config = dict(
    n_head=7,
    norm='rmsnorm',
    norm_eps=1e-06,
    positions='rope',
    rope_fraction=0.5,
    qk_norm=False,
    bias='none',
    tie_embeddings=True,
    init='uniform',
    init_std_qkv=0.0227,
    optimizer='soap_variant',
    lr=0.00254,
    warmup_steps=200,
    doc_mask=True,
    dataset='wikipedia_en',
)
Each number is 128 + 32 x the weight over its row's rms, rounded and kept within 0 to 255. Layers, rows and columns count from 0. Numbers have three digits each. The size before them is the row's rms in percent of the matrix's.

# layer 8 MLP up, 1920x576, rms 0.0921, rows 470-614, columns 288-383
102:081104154089144121106151141141107155124187129109066078165173144045193144142165150144176163100141097126142141183150181124103128174188098165136167128145155107163110162107170200243102135149091103128193188143047107120144201094124062080141074142167110076138104193066117160156156092163123152106
097:107168155126084162140092125118102172131093136130174162135101053154178154103165082172142136123109105103111163161123115112135151166105165116053117111160153136093180126096101154106084113202129145126087159160180152133091166081184114117134140135134164138137160091066107085118154074070106149172
104:072073129112104139146143164151228138129148110176151111091143164101149099135154129104149079133147141160182123107148132067171099164114068087131151056061174149158057116133129117148101146142156137095093094128137124134072092153115119146150090171109144090121122126099096121116116121114149126160
099:152074111173124123139161158133132206114095157187158139088113121104156124113177134106175015188086100149096211166068095147096116137119142049107181140127061105080174122107148073112184106124133133097113152112156157122150111146101178120121176157134124116081128130139156158099144143106118122095
098:124128140159140131149136152092087158131157134146099054130166190072117084105151070169165119137097153107117111067116175139088146119170130156109160124107165133140167126141121100140136104087142140160159108130132080132163187117128143193146104113095146113140110104134094162117101127149178173088
097:132146152122075119107142128139115110161163109112135172135103111154147056092089163114161064117159152133201140117177199151168116123136124079096144131167068140127124147145142107134086130081124111139177137099088160129087132123127141163102162148123111138102130050137197132150110127129046169127
099:137134178108122114125099208207154109141059110124190090091134121168177093114171126119097126184078138125150148171148083096133067175064151142074135148110057067133130162085109140126138140145106151152084144185139098119060085156147144095161115102062111150046138102136171115202146063176181126165
092:166105131065143123097108173165154143142120098108106083066102163152107127120107146128096126112134110155070119206116110114069188155122065147184159102121084129150093091147154139065108135170165189153108125104124090123134103145101124083134084190105108119140126156136113176120140129123121170166
101:156093174116130113130113223140130152113095063130181143133156087125056029128182138154096131129124186192143138207148120050115108141130176136139113137119113132129113125112088174105161161120127107116110159115117128091084131084146134086120077123179126126092146157169114175123161178091148175166
101:131096162126141143190152094123135116134166162130213086111122094174162123066144161182175214163163122079164116115101108098108103156080081172146102097173136158114117085117164105090119124121152127156115074125076111132097089092079150143138126112172123108093146105129118096187108113121136127132
104:164080090140122135151121116160112100143111094175074155170103105113170150159118110174166126126149156135133131149132147099095128120213138116065078179141102145136106151134140120136141154142130093085116070109118112174104178130111100103172078128175168115122151096080146113148089118184139113153
105:117148132131115137141118168103148044087081210100113147135150156105069119134136105183084176156122165135126072129051106130132147157020105102074110107180110090135082110109130104080137099168180079165185133148128118089101126110129122142149127135077085163114135138126161158087164147100093098123
099:094143120120216074123191176128145136175114097169146149151189155184108154136108134074141165147113126100123121129129079136103163069146144094193105180123252118075109088137105147094114089171154089121126128144105080118181201121160149145068087136122150139136105096045169181124129134096135138070
092:070173091173041136104137124096096132118082140114118104153122138116104125168177116154181114140156096101163177101163117155076119228093109107127164191130186193104189153103125108182120104098127158211123134112148199115112108144116103128150108146132172152179144166100159125112128110117080141116
098:090102143117097113116086134118127126141134161127123138109158143104058102148186114151079125138056136095156138117061155109123152119164108100109154167153146137180144143112135167129121121051143126101145164115141129166133116161124123153128137127072173143106116047130165137124153087070114136150
096:187114107153085130199131070158116185131128138100109108111108153066150035113146179133090097129131108109123113116128126089100167156070110078180117129124138129107125208173136138130125127145119133114122119154096102139112161130139127120081135157090071179090103161203124168144098157129083144139
090:168131094100172094199187126107108145111129131167126115126121175131113123112122083092158095119109097120087139125130135162192176157127117131165174143161080077188169121105112119133131178171092112091085129087152143119190127148123137110128161110128112129151136158154153108160121090115073124153
102:130112093072118097150102154130131135122105113104110198138126165096146138096090106098186143088136055106094119119082147105127167114083127090218138139095154143100180146128122137136150125126142104148113155116071153095150134149165131035132136163138125134137118130129095135153108185168145079101
105:159068166101114123116130139133214151132143125120131143143180123161175123053114133151156170174175107114087135121098139143138118127152096124160102182141115078085140103097098142165089121112130133126171162118093124145144127160113153127155175120153107116147124106154103073103118170100126174129
108:094176132161134100135182127114122150116187112107120176116158157134179136141090161076152124113099142162137134120145121134055109071162097124148141129151093135117088166069171134093102138121153161144133138247108115147166120142141184114119155119098061127125131078115139141154151141122125122179
115:137123133162086112127172148182110121139163140149147132148133156122099102081184113144118104149078151125167155073118117120067097101154165119131094153133115124120097163135094079157097116133130077130114128118126129178109138139136093144061135150116101119159130097140166098198165147083095095197
110:178149139112148108136230132114141144072140099131120155140099081145163142146116127144144083109069099085139132138114151158114143079084122138103155089134135128110159118129058152135135111106150213064101056089143132186142106086172125146119100120112128080139133124103165120074056067144115057161
103:140054161105198116107111108057189127115138163113141090176125123142087098127130191108127065118167165107101140097140105078096117176085162108127108123202113122089100084090152148142085141117110158146127200127094118120089143148139130145128140151097114119148172128152116082116107164116127100133
105:142119177138140140178134165125111111121116040109109131209103171154087098082104121113174132178128125163094078096125106150132143125082035134124129056093159066125161134124146113152132124163068120119106145136107125158177114156105128103157123133141192162170116058120165080121102128138148103083
101:096073090110162101164190086125195102125097125105092108113152086102186147143096114157112119128124102103176073176128137089123112150090115121084112036127079219117162142087157158148134146111134121108117131109139165148058129104132116175170098148141117191155094160126125094098113124078091196124
094:130158113161071125114102120149127141103158112125114134106078101089099109108066111104114130119124079151101081120148129181116082131082155086101124116102117121138242108135119149162098141076118123077141095097114162110162068136161122124141099169103101111142125124198149117127078092109114106103
093:116100142134097093138128092083110095123120129179183118084138124075058181190083149088163078128121154128124175146114056129166056126205164106148151160128071132147161124077134199136133151141133140158131094106129162152086132126162147127138174105110175181176166109132189135102149163147120148119
101:097148145141085174000107120184155147182186089100160101127107115172110159088076170078115195193103101157084123175201091132093103173173155096104086103140142121105160099147170097188135121157105159097023140115159097091116148105172187165113129126149138098120169151142067202130121140108107123080
099:110161133117153146209127151118091186153184143108142112118154056188124153113104138140144095104157192150154123074125133136176148105115092124068128113066082114166082063078182167049155074100103119174143153151121206176163116087102139176098109173090101109083066092092111077075104060062110110124
095:152086147137102137102115110172176082118106095096132173106147102112100146129147145127163105140016091111096130057150147109069136122091078154098190124112107091145127148123121143156142197164115122121080153094133122129117118124152141146089165116149102109116061126103109133067101147137142159142
100:196147111142116127154128172139107135179102144149150114161183143130142067070158075131114155143171151115118104115120150118123096105179127110149104143102130116136147118096172154159159145141111099106103137041075149121085115092119132141138138091122129104174151086117212111111080184148128157164
104:142123151107073131161134105109164129073143174224133133189123143127157082109128169077143093195107161090148191111158132085119101161144181078135105169162102110204124105138176119204133120157159124151158117141043185143126156101119124177126168127162095078082180133116168134100133177109140090173
091:082124132112051098121141117124173155111140149145060155112129161132176156130159117147092133160148182098106121104112171087109121153103096121129111166114097149052111153178105108112159112102102129156141141153116224127093096096110110106112125178085132134180100155086142150190088144145153120105
103:109166131158146142121088123138075184105136184165124071125099124123176137108170103136161148110092165109090133141109149113168105110131104130195174181089135111103125129127160183101115127093098108129148124169137091187102156097151112107113082168190184125105140166078100183112091163157131079153
098:118088111121100127079143156141119148117079143139112146094129119164073112166117147102076185097239112126144177140097107174139167109104103101125158140164136101112064125124135074147152112177162117130137132175167111155138094150123153053156128145088137077163118162187111144146132120076152099169
091:117109127144116125159098137122149100135182133056086162102178158180159157144086131126129142107134151089116095156127097145094102154160057152143115183163091118068087161103095155099079191180123159158155174091141150119124155131157110110150090156165156055095118170133113098087110120131175127153
102:107150183062100109144108139115166124174158176130207154168199129100143169055179083177117185151176087132105148195120112169166119171084160134138118161156148100099147072146100139175088144151065111091156119109119137102152131153156059131079085086121132094148163115086127131135111209160165104145
100:149104163141180117164082130113213093104109120144140148153124035142119115120159168065090128065127145112132129149129128080140108120165133118163115127117097133178093113149148086147141149133088130104121167151177134104100153193148146109154158160196105103054139148120109118099160128110115091152
100:124101138117086202050136141112121165127127121155104141157113189043122045110084143162137090126168141150089123101129145132132054050044129141109140137119098110118109148099156139088097177125160093137118163135138093127142205153177114080134121125103108201086083087094110127140119075167108047072
103:155080084132122117160084163131080163128163102093112131094178194095120097090044092094077162137084098152150126158104131067145113114141203122162120043144139151175174147136102144108087163132199104169166173131169177214150165149113140160190090163137144132153115137070108164117088160107140143131
101:126203135140181161130146123170150108182123144128134130063112203134153116110103136115089155185149138140073117099107144112169123162117172179099182136115111132114151074088122110079166117085085156146083138154074112120112164143182140136147163153095132122142084097145142135079121112091172087142
103:096079141085138094102092060214114131175177105029183117171093149169113120093149150169159141055167129170096127110102089108165093147148139122109143149117149147094155034126140132135172151132114073120174133116098137168115146141100064058133133108163122155138165117160111120150113110080105119132
100:155076118122121185119148113162180146125145101162109119115113108111085081135108107124166134102113126121117137116137153160112186151136078112152095119114117145120153110123146149121119094082112140112131105138148109153085086162147128157111149094125059091076110147122174120079137143191124132155
101:157125149104108123107135073162181123108134202128166139109084120119165140146123171164125141168116169096163134132116094146139082107105177117120136125140132122132089154152158164108138116057096176138145078175125120186093087087160104096142164167149127130147110105169143147112133111130133066128
102:131154094117158075137159137170150089161094175111212081094166135110174091145123116112148171046145199073109075191115139136150131120136137134170133093122181098146097120164127117086117166123143136066147164120124108184171132091147142142126128118075167144097151104110116086119147142119215113131
101:160167116101176109125086145109130090132137113145176134175156087142122112091189141158169098146113168154092126109100112081121122120113085142135117149173089159134088092147109148138131150124109060144093169130050088132087113108036146161129100190133194125127126131150153117160137136112148150120
098:136204107196129137129127153189117082160109171128125131145158119152177111155146135092127138119146129115084150140159140084133099121143104181177197165129117121097129111148152141107153133135146124112133119108085104151087121167175138085108189150116140079165119062128140105160167106120098102079
096:196138095138105094133143135141110144143103100168154178159182082182122124140072123138063112185130126107084098157171105102116067163156088190114085074077153136133161086110170136123119107097139059159199074070135169128129118170144152143093096079156186041165155169120143183161142139100105074113
101:195142153127102061126176144173134147128138107109125144149175141128146074069144118074140109123150150105100099125077117114173120099154095072116108116177134133162099154106120122119063163125127150090143159131124165118179099075143111100154140107104161048106136084057096106196103125137149077106
099:158148122122173125116114115138155159121104163124141175108088100184103151143144086119101132103105111163167091112107174106096086148149140140127164105122159115177166100161100122098116170130077117108134106111164145099156157088096114088109191148088094145091150122176136080120161108137131133070
092:174160128105121153145138101148136071133143120113101189140141171158116147171161158111086157232094136088140083143113013120161129106117119100168145141110160086144170164146115124117113172152141107138134106148087136071107197126096130119154101141088114160189121160126113161181106096230121097146
094:192135143128095123057188162134122150102150135104113172122090098141095126151137138154109100109150147112109188122144109146131138117061062178127081135057162100144146113160152132115059166139150108187077140165193141085130070147122099137089188161188101156159154094214114070151149144134192124139
105:114170082184174123164115114127145176132195112140118154097168165095173062121108179141125140100128115120130071107155198130091102095086134110189129174126086128094118088138099136091087023125119202120073087095138097091156099130158190078134153142095134122128129088119092143054148114092068154113
099:133171074109144116179094160134112160205146109093149134116080123109139158134159100103148075113093146185095102128086147123125145123073150092188137073100153146103128121139129142152197104120093093158143156170131111136132179138172050138154091106153167129138113137153159067153141170135120116058
099:111161102187093105161108117178050151141114148087144120105140089133142088125214139075140107144120146114123131062113176132091157102174137133124129094200158159168089097084189147129116113169104184110099144102141151125105137105122187158117102162138123116103075140074123148195134096118117090117
101:118129149115101099129107130182141126165164136113155118126105131123176100153113189136137110155119086090112236071150116135154158153069146087115153067149163080092154080088108073079105068173168140099099111117135119078141171179062099130150132114137140148171131173136126019133089160183149109193
100:178096106118103118090084140166171120136124177149156102130102220142130127124141121165190105112127132148139164116157099154148122131134103129153137139132102131140149120093155121180116108086122121088124107138126107160071084151122129215161111159160107073101116130081111174123104129121114134121
098:098127129110103093193154143123159134162093122134115157106108162108139114177100126110165135129144126123146131187178111101166094088119133126138153103123043123117153156162130128106151097088124103129190160159113102142149133105118171110112144152141099131104078146151149137157136066066137127123
102:096118140185169132139149191127125070155160140148112079175178097135067137161172149070115079081093097134164096143138174183140117107061114078065139151104108191156140126120144137093136098153135102094175123133062179142102058087129106101117118123116123096145157138138100072128126111109063137174
101:095113137184128108128126112170094102112115098138116126115048135102090175152111092072115160105069169105143118106128116109123142107076099134095167128078149141092144146167122166047138121201135140155045111166126110082123136136061080129117094115154106131115164194149128107095138112157101147152
088:136151075135141142155073114141149154128120139127132094118125071165199126135113113056101113126090094080118074165135128202110186176070173129121209142127156114075104111148103174142124147119144118107110082065115095126163115140190130127124106128149128094093141092173154088191134149154086095087
100:180106138124138144182145054105132145139115124132145101149140143129126139120090027136130208129091083095136148160179137133165066149132073112111118139162110091138132123142180080089104142170111104093163133093059145164116124159133115165128032094111129116169093195136078118131108219088135157151
101:150153092105094078098187172115096138070116164106090146149130148127111155159041155110129139140225108145130078118099121101118140128129095101102176111153093169109144120198156145094122099145173118104127136150117138156121175182161124197103122133158146111126218120188169144116046170089171092131
100:098167123099132131099165126140158122127137136146126084162133152081122135117115093140075166168129086067131073117053159135107116186192149143152117157138102117153086078112129136088123131100095138162117098126184113162118161141061107146110166152202130117126062120166185094148132143133138148168
094:131139167145090158107129125120128101114081193168158114133130167115122101116205059181151118098113101131111130096112133148169143079132152112095141109114105182135101059073110112171120119158083025071128140135186097151197135106144169086085125126108122148143115173027116187196127097175151179140
104:154060155103122175114169080126151154103150140138085171139149136105185115151147170135120124165165107134181175144106133069127102165140174157147162106118088118158153119097117119129136115073123154151097101121163141150107136158180128087166167131106118083089083040121167106129125161103123159190
101:158140124162081124099088109117096145124107065057148118137155060135087128136101075125094177096211102196117174134088082092119116102102126145116122152130130138128144126076185089094120146088151141131164130150125074172092141150066118120033075128154136100124103075112206151099059130165149076129
104:110142090068137152134142135144133093103125136060177102138108128154132196133128118139128059126110085068134148111080127129107109130092145113136135171180146180148113110122101128137087110111136076133192150145022142122110171136102134089098136144171085193151119118131096130126114086105182115140
098:141176135090172113105081179094114093150110103135154055144116102166159155149150109142088141113161156138145167136097126107162128082116089111145175186149121126138107151106166106123143131146129132133205209078144108082159143168119184129131137108118058136096108171139087128113094119084155083084
104:125126070189127081150131142134159123109114205123201128099139152187117068219057091160141125076199112134201106108101152149113138099108116160196114191118076161133153112082163041162143112096121159113137105130133111152141126124119187126131192110140143169159145153145130080114173122133071169071
097:100129082142092141124077150127136126098057056084195146158107139131140101130167118094105125149091138087167109112143130129148103134128103145073102114064074067092124067146132149121092109086122131117081131129140137086138151149129126133143115099134094110154124137142122145165144113091211129095
100:121174123135097097143136135131158115142090146144157099129177151049146139113149134159172149128189112169104137108100164159077100122074129130161150132188108145071086127089096141147135121115143084067099078131155152183148075116143111150086086148092141101161155117133103191138141041161121103165
092:155124105182171132166103130143110191081193174159097176156136136094125087100059125151123156094119102187095150099097131130175097159158184157118146130133177127166159108161117088130136113144081108167097152080145101170194132130112118215107132114137144132116132107129193124139149112175117061173
096:098111095161165188110122124120094114158103150125119131150179105121154162122137081124141087153105155177145120125129091099122118085124146075140100132132101118145107147092123097077108133192126181095150114115170116100138122132036105151155163165127128147166183083108144114129141093094113125130
103:100104078089117094135163139098097144115086129047137142136173085118124115102104197146175072147094146164134143157160096179151134101146098151137127129133129175150108152075171110190143159139100147138114120163142151064155159158097102059131083142083123149128189107080121150161135083178149144141
103:163153082102116171073127126052161138130150183149122095094138157133139163132117138177110081139093094154160139165133124129098146160126127125112211123123167180137157117140108149126179183071144156144103119174169130157157155149131124132138114111102123114143165142103172115132118095129138169108
102:071138138135139116147160162084125140185126179164133120137122116105124220154130147126132150137139115142147189126152115073100161158048079136157177090144140097183132153073149140155074123108124168192160143083116156136169132089106165057106140088153175071126169126166124125153117102037126080145
093:183129169158142177099067117130117136114138092120186141141142114071179163170145116064112164111091124153164116143130113136102114174052136147113169147150100105148099150147155111166111089132166182137133170132129097135105102162114085128158053145092098064179202141173073135166145112162118179092
099:160178162091102189083153153139133116093139143092050121090101105163106155120080119201125140129161131144109158107068129115115132159130154123113158170144076114130150150143107088126105113077117116143123102182142142133124115107095154172124160169200124092160098164154124074141159121138138102095
104:179123109177189228146094175066108140133081108077170040118145158150189197112118119126139123158111120157131070141099195168121151145144142171120108098095168142105134122072134122114150104126134129107152104121143110090110144107121139136080160082095147104115164109139141156104103165221134125099
096:138168082120117106106088113063128132106136119147135132074126121158103156124065094192237138095099157090167101164182130083130120099140122132137162092129150143138136134124178124120112144077204110138117073146161139161154141144131142101144101147098131155131147089135148122082191162155114112134
102:157126084106167111131141119162105074122105135135124070145086155106102126139124124114149124169208119143156127092115094085132191126158100129136146112103098148098120120138101140060063135172174145157119106074168103125191103054091173130131084110134126158097125157122144137129089167150157157144
105:130097164140163141136091190112096121143170111127107074101122180134135093077101075135120141159110116131084117118176079130139135130140154151134129173138108108178142120117144085153110185074119121089106136150127157152107188156141036122127150111059131132117134080126155135140152190094115181075
096:130155137131112122209201130153137115116119127096132097105152154133147085129098128150067109102153106145137120118176096115103154114110135162115156116146195095114104121173122144079117122129119208113142112139126198116086107218092165159098155145129060102102171138135109135108114155157140142151
102:167102143072099147100159118139190134198158128108144154152052052070193113084135109093137149181106114027153161130157134097103136120127152110115115181166066168178138080114118138130076139134081144105110176189091119152073149168163071098124110114149087147090134091150098133136118154169177111159
096:080139175130093137143152162111163125149084124086137059148144124110111131176169105109071116116169103155140102132047100117110118136095156119144119167091148091139128125117121159169148124111124155078140119130167131191120109109132161151086107144110106127099153081095169129134176135133130175107
100:068124143178111118110117143113114088151135207120129098100123174137137132158139145114179142153140140228165096089153151147173124132182208150098069133047100126129119134171174085134095137108179069115123104113195158167116143171104093158137120096135145140150129130119160045155172167175124134093
096:120095121131196179150127139158135110188164142119072131130093090148117135135130110165166108193157130102043108115094102135163162046129120150165160148130157193142115121126103096079167076112109116139082181169134126107194183112123103100166144146089185136186130113102113108165109151176181146087
101:085154080152125123126115134124111121153204128162098114117106149173217089142155163119198109084115092131117135097121095173103091093130128145105139159158083156182100157147095173152165135125120094135095120150093174168098179123095149116060106064084075170185072146135165054145169092124103114136
097:159133140089100183042142148131160129101114111103105101070124123219161170086141108106116162146189133103136127119145120162132143142114120141127114103109107130088186130137137124160139154100114149178081124133159128172129126143071139121109137112105186089151153109068126139117148180155138128124
099:144114161127149122112102085139120102058087198138099050087110156126169102088107106121108122097104129104096216110158102131112123103112180169174136203161170108153141134114125113156091134121103128066138106098045106061068153173120130177151077145103135189116127148123157150111135129158129161119
098:166176092151121158186099063164192157125141166144162138078180092170141115107155098152114064117136173094140141165088119096083081117164148119125117061087119143122139141152100138134141076131107166053120136144116125137097120145198082138122144137135148191138122110076149131149169130152049161075
105:074141128118148142104165063125104066143041070093133115171169096094151164111124178151148133071121141086099098153143170178117155142159085131132136106159167180093145107106104148128181150042128139155203134087134119068077093084216132088178131161115156151125077151117178111126130167098157152122
099:085123147160155111061108100127162167125100136068141164166154098178141148169101097124071127160090138101079071121165066095087067138096144141138137163144108112166097088110112082118105160094075134167130164120157123150138130092139096082186165109080162143129077159147133065104148140081111184125
095:099096096115099039123125117054126108152138126145093127144146128153172089148124130164172079126134106127130111079149099155146069095129137088102055134130089217096108061145148158159138124117136138142140112117102120132176133129120162138169132173016142152166078183118103135176113103144145166146
097:156105109083114057050190114087120085176136015147177100159103126145085163099131138133122141100068167176105164111121079128116234074104113129165069136102094092113136146131147087129130132115139116136097151119184110160107111163091146116120124180162135062134091102104187125112114121073137142163
101:107117153151131141131130125192132093184166098170121164197065086150095144144169077135183172136118138069122089119115057145105077132069140127161112168118175156160154162135091151175229098080081119115105102143125159064100095132142100153198129060118128125149121157189124151151195181129097163166
103:167190097115241183170139151090149131159137096090066119117183134161090186104130108110162094176121177122155152120119125125083167110124113176106183121092147120128128123096092199153150114150134088108114113131124124156144186126080104180130130125137080125140141056139132184150074141139086081105
097:094097095091182140101155106095174138136149152141183136127124196154148086118037074130158140118140149128125100118125123156130165143108143142137097101147064115055145134161110140067145191108112154151121163083142166146127138130133164074060113140143027141132087136091112100188116071204127095137
100:082100121070154132125140160103141124136144153094165196109164160150075101093109172138094140063100141095131114093129180149099101135097136108142126129125145081132115111128115164124192144066147154161148137111147010197142189089090133156090097146121182133124130127203147108108107121084117141117
110:111156162138126138167088102134157170104135130144139149125157045156178108172155143139142121106079167116141125108169130178121124148092149132127151135106163108114127196123116131085193111099112119156068127145184200154199131157113180102163081107107105144125176128161121080139141126101137100100
101:177124105141166031166144156115110123124092147178154114064111144146113076100160138085096116126165152108094160134093114133168102121122112106149091121168193122091120157106092079171172162155215134089139162115159089111154185130134130107174131140153126130092122098139151134132133139146104112143
101:157107167156151114142126098049146081141125072153106187092153103162052138194148151111121062112176128069149124105142126107147080108125022140146121111137130149088104116144187180100190092151146089127090086104162133065098101174145032118139156116150130166125153119114072168141122111138132131070
104:107133149088151150150137132130146121168138095112131115175121083168165077156126126148188128129095084125116109127139078118105152152139108136204141105092076121108106086124124081179114152129128148188108130183077114126104134188089118136148159141157146095140151187147081149199129021125136125088
094:172080121103172085185124150137185109129101116154146138115038156131134117167098101080118144156140134140115099148114111149076105117130111132156129202101127106121118131101108134097120145150126175122121099138096188188098122157111131109168108132163139126161096193142101134166138080147155076038
101:114127125132119121175094122147129098145106079147106123163107196133128064117112137153110124121144112158180127106123113117148091143088135137100107109150122137155130160140145132132150121082112161142152100118153112137069139124227174156159159215115180142142096138148156114095108113161159114174
103:127094179137124194184136158182066132108124098097096158215095105086136128106097131159128100194132093137128149100110181048184009125103141169125134097178150075159189085116157132139096109105100124108103099123122101192079115141175137108183057188179157120156107108151098093077148154130164090112
100:105105156160075087112113159138108115177157135150156141119132167122156156103117120133126224113109145134123180102107119148150149176090134127063064167103137164152099137161137153109164096090201099149139112123143136151141143183161071068188118195141127104104109110105177122160158174083159165131
097:110127106131102124127119155131084193134112130117102106069161131211138116085093141175091154103168126132118134133157108153144142066126157151170155114146151169134159078167118131147191160070152145144167108125123140197146120164132114118170117041071159173052117153113090136088177139057120114147
095:114082088156137199114080162174102156162065092126136177139204157124164140166099146125103171105134120153146117116193186101145174106107093138138156167110146069125200128147161111164126141084114148207114165079104140140199154146145146144141143134143127121106125172059108126062160108091137104168
102:122110128107162058094146135130189096115105103170109111085085103129106154113140118175091156142100164105055110133133159084098130102099122171064110077167139156159066177101153133127082164142111130097113087097096133127101101137099098096109143138127129150159115190150182129081132178146087137146
099:146109102155183141142162136139120146167142138165087115138123100136130108130125051124134131157136134098137128121086153081151147102102107238109108137087092142126132109126123137091174102088073145090087142114152175093147155162156122123180109126147151138112110182107155112122161105090088158110
102:153126153156129124118180093123139095084157064120104159076124065151104108152120073073165161117126126128137158114085099206109149150120145072127105163115171145111082112161176128155128140105140149110051180121090211094121082143109130040084143106110107125144140168136105133119102147131063122139
104:132123083131156157170160160154142094164171113102130148154094153088087140144094052158178099133065107161085109148127167145173112168167160220137154104110101152155102128093118158128187119138110084144096140128141161056101144117106131162175131078163121155113127106094175131124115153076123069099
103:121131082113136126099109122139149143107119120103134152102184091137059124122189089151122131107183091157141119106181166120138203167121161125098063128133175190160143118119145107076161186130121113073118122121132174115134102255115097129126051134144121102132118184143127141161136163051176102163
096:156089135096130127116151115133114174157128133158214118139168126101119128122117105106080155124127138144136168141145136100127066171131179175147125122167135103127077106098090098140152106142121098145112143094176042132133149104073153137158125089162112110126081134140121148209151128172155182082
103:127098110079129114149112099175136077144140125113154113094113162134113136164104186087034153100113158165112077178166104181129128126129132151046126113116148096083136195168122113147113170167121145131077095120077102118065134167099069135104138159070185176136141130100178154107129163048145115117
099:173168086139123120189089133135122121046125150130130129140090118078115107123148134135151117168137135178131138131134144130115161194133110137108132161124142173118148148163134104093199105171118155148169124104193150117088157154055102127177110143115136084120094144095153152154143145142116175091
099:130156134148151097110112162115088141133154100154180130211118138108066156127138154108096156143122164117112165131136111078129149107142151114122114187157176146152090150193113110127170101152137094168117202130121082112117095135099100101114172129134109071133161154139117140118143156101116154085
103:136125159075172133219155075192115157095061049127146203143121142134123148091166094097117110111121192137075096150068167109087134138108098154177089149124172174085069154118150145162089114072133110119105169168117165123162080154177139182106107102147132131169161130142139129079158134124191093170
100:100127169133195088115095139193076157109091117140090124172029158082138173121165111088147083087153169067077127165107159096191104104114099124156143105098141136139118128124082163108106064142122114109125115132121135109077120118107124102157159136122088157121120111104063140113090123167098180132
117:112089141084129096125179103064142148132152146141160143155028113132109082131166125100118149094139138096156098135125144140102108138157114127172058139091140228057135208131112089146122079185163121194140154090160124144132101131080095131130142182168091096104142155168141125124134102131064178114
095:127103140165156157066167153107093139138140092142155107130087147199091136139115082188095116171095109070123185181183149081155108132072156125154140100114170156138119203089144064097146112168160124153142195084094171142050084155174097091102188095152115099126193146147096103162125147079092064086
099:219139109130158115071106129097107101076120128144121098162080167103091174133100098156092110177118158166176170138091109154147159094159162174107185121099106099160106128150115083126175084122156077185163097162126105118140143154136144173158148131174143096054093133113161130162116115092139119113
104:137144169186066129183089133145158149076103108095136110128149135049090087165130170078070138124147141102130127167120143187113123199112128113187156153174144158145076110081130145173156096125113159172161169208094121190061143120126118100198088136127135146126117156105091130103126094166107097101
104:103122195156145058082170095185239114134182161132228116113153168066170122156091120098149175164096093168117055109118142176074090137133185152139132193158126141070153146125141159142112138139147097100083106133162076147170136123213152102070089130026150136083167096114179121125178155100156144152
089:135151064063138130109100133162084079113156056105114117132109100135162124117084085150124142139105133095170120135113122162083089128175120157073109158128143135122113116195114078139143136173084078141111113087153139128176157118163112122119223167088137129050117083136159104115153152110120077110
103:145165137125173167141112085139179115105161143086152107158155106160184147067126120138129104152144166098133138059148182086146159085213099120103170114124149050188090129158110107153093115125130117115181128112090114108129129149112162103105192126117118163105146108087168148124146118078101159146
105:105176148118164161149147179184151107126141069105135155157134147154164121015030138135068171089094128122126111098163165116124122193127130110143150142157085137116166142109165134150182093151155121165134129109171127133170125149113127169098159120176122139193104125101115115101164168065170117133
101:153121111105101131152121170144129162172212096103156122128139145111086132128131088052123078111113095138140120172123154162129165116121145125113147072170126155219064119050186106116183108153129071118147177129081092134093115142136150123112125117073188056096103146140158157088149160148109062105
099:110085149150068040076114134099065160164105143125092085143126106132070134123143074162131109122137142142083119102154154067140074146138116192118049124089133166139088195138149128171106111100148117072113163123058072136090124159090098131111134170096126186159107116138130108070094102109148201195
104:102203142145102148151066122140141148088083140144157152105180073117093161094140150153157062122141127080154164131153105129147184174143115122151207131105110151134174116162155115081143128167133102160151160118132141057125101124149074108097086127109099127195048096203146082118155134108133098177
105:176114193149121127092147115163106118132099087137104151124133129108120127101145125138088203150175075171172181084116124129163160171153109136196090086135070098133122143140149167126193141087152091134118097146139106113102155134147144203119160115142129150126129144128178092180155099095111094160
101:126044142191153159158148134139212113140063138219099178151120130132092119082149158170173136156095121114119094139075132091210177124147124139141142150117148144131125062107161094160155111142161060100182104090179169139220140114155137134175128138139115091108151142078121152112151117159136119102
097:141105052173113096121132171115127128182094136215166172180095116155191121117188185100082120113125090142183116057166074114125137099140138130091142082151141204106152070140172114190107085106141150139102120130164119054153121112091130170096078109144107125068152131085088135124087094076138129163
102:114193113141128131072124105092128135159120104117115118069166086158150140146174131188099127156095152105119099129144147189112116128132096145128157128125128129193160157120101131119161169131079130150116121118147113114164138152197185095147169151160146173111150120131069097157178093140131112121
102:109156104124157060141055092135110101093138131175101137124111093109135095162126149122123098163061147105139140124144053133098122197119134107071121087148116074185102072115140157132174121140186110106136135133140119131178114096114196163188120239140167107110089101125116137088098180066115075130
094:098161170126115119123147107077131163104085196176122116121119175127075139118144119106089125136093111137071102121103143154111084076057116125150086120139140192122148169171175108101149088138127088078159123123130081129147146108150101117053121112105138128083162118132168142092155105136169084180
104:181088107114127138062122159164113125120151102114052130163164115179118126090199069058058057160099113117145126167086125104114116122127106141128157163154147131110119107090164125156068104115147140219152143146129093185101105121122143158099092175146153162158129098087111124164120164098140116107
105:156138114102171169097138108118142117099137127131200167120112134070151090149109141190161149092166123140139142086129173110137129080201090128112119121121112138158129119165171194140135166100231098080116142154165163148121205158133110135078124115139100113122113133143171158150137105062146117106
103:155085129104116111123138130133019110136160084142147103164115107102062135125056081116169148122161081139100072154159177075090161119133163139086148133130140108072142152128122151139152177127146063151199142133092143093118087080127146132126140161100148164211115145127145128133175120111147127133
094:121127128158153128063109137079087126126110128145134162177132094129182110100128189127123077101101027148151115111072067152113140155119149165091078141203123170156106112142104079099161144099105070112119148079152120181109129133094081110187120127182117168148155124113127117236143135149142161162
102:157116092153112154057162158082077143199099118109086146077121132077176120114187118167181134180127083162161142104142081143086149100172160123067086137163182157113122154085127115159070112140081089148139096094150129179113107087113099186140142146138199127097067135154187173125113185092103099113
104:127132171093158119067112110130120096146124140110136124098111089125134102165199137114135166126196134076130110113191100052108111131067140142120184120126143118115115100141092212078154099125032121091154102133129099132172157121177153123110137143114128165089142139110147143118141190177163118120
101:133138107078148131147112106165134142116112116108122105098146140070085149105139127152146102095113082099129193118111166123110134117110124119113126149062229103081138081150110112126150068148161136140102173153151113167127140100080122156155126121150151114128079151121164106159120184146146125122